{
  "n_layer": 12,
  "d_model": 192,
  "n_head": 9,
  "n_kv_head": 1,
  "head_dim": 32,
  "d_mlp": 512,
  "vocab_size": 32000,
  "activation": "swiglu",
  "norm": "rmsnorm",
  "norm_place": "pre",
  "norm_eps": 1e-06,
  "positions": "rope",
  "rope_base": 10000.0,
  "rope_fraction": 1.0,
  "qk_norm": false,
  "attn_scale": 0.177,
  "bias": "none",
  "tie_embeddings": false,
  "parallel_block": false,
  "init": "trunc",
  "init_std_qkv": 0.0391,
  "init_std_o": 0.0,
  "init_std_up": 0.0391,
  "init_std_down": 0.0,
  "optimizer": "laprop",
  "lr": 0.00153,
  "beta1": 0.9,
  "beta2": 0.98,
  "weight_decay": 0.14,
  "lr_head": 0.00587,
  "grad_clip": 1.0,
  "warmup_steps": 232,
  "schedule": "wsd",
  "decay_fraction": 0.723,
  "decay_shape": "linear",
  "final_lr_fraction": 0.0,
  "batch_tokens": 32768,
  "seq_len": 1024,
  "doc_mask": true,
  "z_loss": 1e-05,
  "train_tokens": 443100000,
  "steps": 13523,
  "dataset": "wikipedia_en"
}
Each number is 500 + 50 x the weight over the matrix's rms, rounded and kept within 0 to 999. Layers, rows and columns count from 0. Numbers have three digits each.

# down: layer 6 MLP down (transposed), 512x192, rms 0.067, rows 352-362, columns 0-191
# gate: layer 6 MLP gate, 512x192, rms 0.0771, rows 353-363, columns 0-191
# up: layer 6 MLP up, 512x192, rms 0.0705, rows 353-363, columns 0-191
down352:444507453497549497534531443597546545453456545533473420528511422514524523513511535482374597511495420456448582558498438589435507420438508504523499503529447483545456532416516599532486534436510415487536506513604471431462589481505538457495447530491556538502458459442523498542545533459560473368497466480444581635479525376528529519520538537488452565442433588624547512523502571452498457553354551491518505519413541478519482456431474563563463473459457493473537487476479468508583506440502503427550483501426516483463459479416619458494436447566469500533505497501498543503457520496491519520
gate353:500655540463473434553494442594521576365346460496423497597541653471672540450510483469498495519463610508588508620533612398433469537590539400539497569505748550409411478489526560467539529628601454572511561586641489574466520534470552483484415525518593608407524481558600474516479502422660567392453498424562461485584422507569486434399467433306473465354498438472508488556457531521542465481350563374490467609482278554497525528539620547545411434454400466518416433339502586515408422554396469525545422401417526391506489501403500478602495577459477553531465475549486486372453369552566495580
up353:509404529533526657501573577446425516549570498599644524465484341546361415502490516524538450514434445504403462418565459494571602377382452406471542473440385333572510520583578439437542480437326529600447502465373440385535446446467436604501581428439463459634545495451393496509408445526338474513623586528432498522332524541379490532596526549605540569516507477480575601557501519372435484543567503549477549493510641460431582460544417487515506673468685514473519544561496474484620591442579549490557479440625521628625526534520512492515607481585527388519568425463551446562493624504382417481
down353:510415508463576619492535484476492542534544451455611438466485466490457533495513531504525534490483865424474529425534424331517520487494485526443452502458424421490506461545496513504440533493492481529442522494507500464501492423499413505529515510464444506471490497457490535415418569542462470525570531495529593164513508538467527520515475492562525485512455535534465462547499464462552488423515496522552484481514507463496505447492461466454511533519537474497532528573539466426584570477550545455483496453491493559480537501491516520499496520570523433835544490497501522522531551445437504546
gate354:571538476472470501554526524550471519467453507488490495550505541499496472425446484486396485483563525485442475504429499431528490472462475509561656455484618503388536487503539531378559558584539434518461453549443517519536553493371553533537495433454531499456460499458451559490525505421596441448518545520594452494549370534483522491492475620438520372536436573512475500550530503533502494520496604496534495517397442383486521624540560530548501535544544522534454427508482548409460631444556415601480450476528514484537547467505488471438506475445551569523454553565507512602474558465458414443
up354:553614537529555419501428557545544512527501566543413487371534570420469488512506478524504602405353466542522462427440493506510500442486579498585437517537468485441473481550568447537500532423505541488568492530481491491554572502481475439418583471466478547562493498412444477437486455495576610557480562581601475531533493531465493416455503480513467446474590543507507445508521496473412453491430519524460549482534547536475466525498445489580542513505564504477543566484521657422499487470592471535491433414606533539600621499448377581484564470425494523456550486458550502425563461493420459525
down354:461511503447487529537499573448514580497482430608460553473500504514402509470532542534513527428496440462502453465536485574457466481491459514465458545472460511492486486462444529493540475455407412536493449463552541499529473527586419394491497447544545511472493545544541440555465548477540526585482547489486502530439581472520565493533559474521523509461596500532466396419554567519571592512509432548560579398483428489501532430557426457384568477473541344522541434506469580596547452547610527425452575451605560531343489464478531543465524530396510445580544494491513515431505503481420551551
gate355:587535494508553480496514492511495496476526519477554481564518488560539468641568504487593492476522522504494496486556463477512519570488490508535461545473470560460478515468501483530432516509469541531509536531549528533528494446541634430537483533491528515500465412536509451422478482436532516546474490476618462436553555442510460551416497418414428460540499546489431510526539485507459540514585433481440475378603552475525546452450541546565482438479491434579544480522546605517529486390485564523443545416453464498487539526475445602527409564474476514512485491499422523548415410432495480503
up355:451492521498553484494507551530456483460564466492448608490486574574607438534538527466505487488424488455563453505552466545501476458512469512572429545455548517502468522630495487434564475436592500589511494583530443500578560447538616446585447482494593503489387523465468512546504509496540517468469387421499471500515538463529550538394499552410566502467516563472503586492540434502500522543527540548499544467553442538561547504514468540487445549447510507533515574527505576526426542510504510612530524426519512424459630465505512552454518537532530463483543449435492441513478443553420516527
down355:479514395482513517510538537558473421487404523524442540509484506464585542461472574484513561475482414492495473583456566648542465410522600492511487556557450495482444469436557568460506496586508538471519484474454449479472543491517504544451546434497544447549487502484520501651531545538506425529579515458458437658521518548557566519502435483612452455508514553544459482487511452469437493469469516457530594517474526495436436545489510584405505486528519389469392514426472480499466448503525479402514462450515560424527511444500519440485511460518476528536493550457484535424596621563487502479
gate356:483598494498528522507515515494586498529520476424454476568462520583484579450469454602386413553411577559426494475492594481527347443498454544511564449527633490536436513527518545494392599526489546576442472592477417513499488518497511556553483435507494484526434513452503576509520425377507513451428471574531579520512552582422513507469501524469482495436553497460421508514425527564611467506485582538486456439459447465544520553450373459444394591562509430459473522500480568550523494492505420571490458539481579499475607449524531458387515481468489407540568542485561531530470430514428580582
up356:457473530549481523529414562441527542622541379555550391417488425471599480562619573435576556467466471425554510538547522468449518432483545494495446485437561532465452394522439484507560434511456446479527465505452475540465541510448512527431463550424548494541468503443541469454431533628527452531522433441427397500444522480504380509470528421594589468471402597518532507453555513492494533518512417482428509563465453485543459410470527474526561513501471526521508554463437419527390558602471602465495513487604547517559445602527564489529517504474473484480453434517437518502520526579540434483
down356:497498487443465610557453490522511561465497578567526408395448500452523432470405520464512571524583593419375428475507490306511466554411554463396542494480487403504522478426495515532471497511437473489581620517493452482571538417447498508502424602425467471586451493467476470531490552499499420528470418343566491394490469475482497520450501567447460365442530517538606500406582476517484505473476508510427505575573520471463492505523522493521485477439452404528483456568462442512422536436508581466475492443531482456577522541467524567522527525555487469527493527470486472489473476542518464487
gate357:523435561495511558456541560669554570412461483535519586427533504513489527545446457492583500527448553522484528507449543473506444529537564484460534543352568433409495559481437464462448545529529532468475422547527460481481566543516493501524482460453502568513435529528536489515535465441514550449449545545441493419503567572489601453452437450446536567427550533482448492496454541532523535577465604551537516436519588502557496493530478453507560593556553430496384530454534617389472486438486500539572537538436512555525566514503516503470573506446469412535539576511606531463505473442527391531
up357:562553440500527433510510531530498484492536569433451450502400513566441554479423501554449571501522536462467389458375462503413415437472580570522525440450477547419400532531557449461441559470461459487530484464480489477505487483504515402455490420601489520600454517410457471462484527572480474508490446418585449491517494518497552534377474501493553461442521497492557483540523452522466472516491401522551486483582355550502385520538527404524477528481525494505539487553521529462480503570480442503597587575490507509520467509561525543533556403476491433486429587424484583491556451526464450511
down357:452472402515516428527477484513527534424534464467469519605510541578430558440551431475542503473500495573490510479489448480617400569519573558494589559527510507570488601511420347551484519545557564549643410511518533449539539395481558466516576394531489477528451479445424483520533518528501492477522478552487509428487462550596475486505477436436538473472476536450480509457427509482505501508539515512445495473504431524438496507567519476548457458530495443436592468532517467512514507534507546486602537590473504572491560475480498532538595425524617472524579518444471467532473462549490439415
gate358:512466484415491512528550499423534476484598530528531458440531521452533549544596427528525439448486516468444552522414465444585508524504512455572452466512562461514523422587534408448622494516451543525473571484428536552436399526514530427543574522548538482425443448552569513485566533535520501513437545499453501498453478504509507534378580511423518536549622443577388465494515475587451610520488545432506589428440513506455438478408558487516554485528473463489393519508461562428457513521562453583526588503493536389533509519494498520566572565480567535553465505565611526562505496443497426522
up358:436411551605537504525442555489452431484519447492425509434528456556592561486563559540494428481525456512410502515545482493574447433470479565526526392515518536556553422558661479506490468448505521503511519509603476433520444517553558476464531526463414556559503514477505526583520575494508554491456474434488410537519471444530474473469484470404569455481457513479535544494574426473448429457552506522502446538584468444448565396535455575509467545440485475494611509454523506542501541485480490490482531506513440456590422573443468582534414414479485411512570503482429516452499545443454480461
down358:503530446516454539502494536523546447497475526490446457487521374572520499563499482476461505444504608593551431465433476564447576502437537404431445486428515473484441497517486535435518543477507607528482468382453483480508492461484504435555580467510497458476511483452485456546475514643542486522528506515557479313532552554572457472466529406406562456567546517436507472534521596479609513539555519482474546529433536551504394512570477471522487460453433410515474507519456584509559489511526460453472549522535474553443565551519530445573521500571470533504474519416508408518502518462477417441
gate359:502542566474460469477580471579446496626425600540532470480537408480538552498528478431468479500540589495536512507460489462526474422453474547511495367498490581457584395438562495444523410579632575501433488508528485492610577530552554504453614517538490584423477547473555502620424499493482464426520503493481442470485424526547502488519437450450542454492414476518521536528379608478541550371441590526551563508453363490545528559484532555588468454467466463536489516453522441513398570370629413538427561468496513488503615358538494606505475493535572587554471521441430487515587477489482472537
up359:489452619481531496430605612470526464429457448439427485445524507496523465508510477486547611458450474501521530540529519473558421520500497560505526544593374503546539543508481464585448476519479477369518585467504511419506566486469627476472585448555475478564558504593432538560498353605516505450502545529443515485493588485573567495457513509450561508572521504526445451538503353579523490450585510439411511425529522447391543468487520515443544416486442457402504583499532511469553494484515555407491487381562588528557488589488417541504401470516504504494469514546557596445494658497554533465
down359:467462567565496426436503434374534482459534451507460560541607416521502473476394538530568585466490463414444498557433554578413520507581447491513503476511535452512379600522477404498542575483418575503529470522460464495618554433493511473482485431428464478440512592495472454572509495481480409557485466434451436538494509474440528551546605468462574498580515539498607451383558506512460512451501468477503582493490530546567413556510449496517550521515428394513515457524511587485555582626506556483551453435559590589498460480467571480478480544439528507585541480528440602535464591486629513511
gate360:432481446623446506467507434558442525455508546515526538504508484522497499421415507509402491506525535421505451543441496455513530480428532540588533531466428498514501480466508529390560484541645487469531500506530486509525481495513505434450518463417540598466479443552587527567580469445470449478444413485479431513583412448479571512472505527500496501446454400475399564472433449421497445541508574510575455468442505466478544564550494565533497575519440465644481374478553488585549604446561468507504414416567456425471534488482487525595585492485567520559455608515398493461521451478539474523
up360:566498532515484547456513527597494489482615475485457473428577411604517553469410559483488445471545510507477476427547501472435492492484545491421489515514581519464467419470534507577542515486488395559449500443520452480484538499483477481497320427594491515452454545471433530551546613553528501493559500506504427521551509522589487517458536525554434443537480438580504577582484516607429488365535491498486500451534494482513467461504502493407376515398487491444476476535491439481517475426420414479467545518436566506551618509559472501544552541537524461542435502523454528635461527492572549462
down360:527580447498530489616449370503533475431454529497468446578453424471575475559486481548533458522492531474563518607527476458391522437474484549488472510504455546492479450502440488493535564486476484476504629509503499497518553563482490466489513583528568454511580537527525521435508412442476531467578481441472554460565494493460469503525574495473477541501580526376503636510478458511481538508470403496572625578528508453447570554573547473569485488397551574538445537458560432627493587461573530529527458419451502467572473383462579494516482566525546496522498467563460468490504460532428481556
gate361:508485358496359498543458570567482424469366482475563490459484572538536598346551543522459474528472556466482532483466559439564472590502490502577510426559513551444572503502493542533480523507550590455488593489536534510406493586437550483528505530397462571527454492527510513502446580473527440478580460465503526486507384488543516524522572450473517365422506393466583528517610571559632564532404481455641556478516457524539433495464545484531531452529472508561535463511497495489609582440551448570537457490558459511509452554520580518531496525584486522567525542533554478486462499496497389544
up361:536503515532544548519529547394511610464562512463403469566463466448361529502500485464524493525528511545434482527436572496427451523494562478360447529494500411492437576467425487533405543489529435499504438482422547514506435480596473565541444496557476433517544526445535477429558444471528555551398532574524537509503599527461513414443383482473517460565500636505405534461471497428510525423507477520443410499488423489483520559484388413443548521560479455473459581559484484479440449509448516424506512480461486417498467532442588452460527487431431498516478491459556488479478530408489576571
down361:579530435511561494499474501468518516424483495578512598519521524519509547541501467479496432513580556453576404534504514413433446496475495521494405469452528471493458579511477460578457587538450430509514473555511546448574535467410390520534490555440450519476457525449513432484445491525397498476435493564551533431595466422526470473453492477499506465425532602542522506401555500505516586466465551483572424539477499530434485449458491463380449561555480392434478483421472441513491531461524455477555482589472511393580528600483600530451547426408524476640578449444483447452515473404402508487
gate362:547464534470452535486486477581492529469438537516464525497448509506524530458476545529437473501510529462559488479513342461502384454497530508605555429428389465498480456542483518513455534496469445456541483608509502436490522515499524544446495460556426417500502493496498557593429468426538506504575430494492553441461517495468477493551504512535446487521442462509501478486450478514513521421607531527534531457465505532492512514600567558490403467500445497497411475575516537573489511477471490501553440522476578585514589473527642492455451463448505446518493480480515565528467560537584516601
up362:490548514488405519545452498482478512525486473513502518540438420503416603462517471453503461535451479520461536566480476546438515434532528572461601545448541508408569449533407507481554465532467537461511545443486467574426532595456413516434554474394589472454607469505457452491555473473482525433459549501630432467547493588516597527469502471495390568581485481477475486452430515452516468477510507404392472574538539421334506505543520513408495411485459487455495457433512440492469514479547556422554460446481440495458509457488488456562521532447528484534528524459536565528526555499490571458
down362:492492502500475467474517447552461511529544472494516485513556432537498577512534447619509506463475635447575462569518449563464535560441491376616438466484490557491453481444468462428431579585465474503536514521449444548545529476526557536527526465490494452496539525451545459503541536491522496419516531477509619368421537476437404550550508558499542555472440485616494513441539487493544474434491537513425491494573558487479506502453506488440546529509481282560470525548550539438519535461472510534424521534478537534468544486415464549580496551507495531485471543562513487493447445508432512630
gate363:599523501490534490432563473531496536522509460472470532512546653611404601466535401489362493607586602608491605462502485410502535486502491474552541540453617480490488506489452516531426555487568538614401528550484550603489490428497517513597494491465476504403519457470594487492507500514435470515471508348550426490614547661461465490492487498412490410589422519532632555503449573478594478427566515500564476561502406487581496595487376440543518438555582450574517493485504382494502526349551465592571404547431528611504515479565571474590535522490484551522611458548434447529455441478395458492
up363:560596398544486520437479459492432493578556437513463471486478546528533510524506551480516398597620491547516490546470522519449539443542504416566475480474534382542467426495583586530495501499496449557393466549475469593519425489451554483529420394471549569403487460390542566441535557594442457469471426396572507488556465489561568563499454527571480430423423460558480616528425520553513456460569492531548437462377424485525541560559507403489558472467608510465514465479453453480487578447539455574485459706436458559521539482566542479605625529528506516463491483513396446642482432513459522540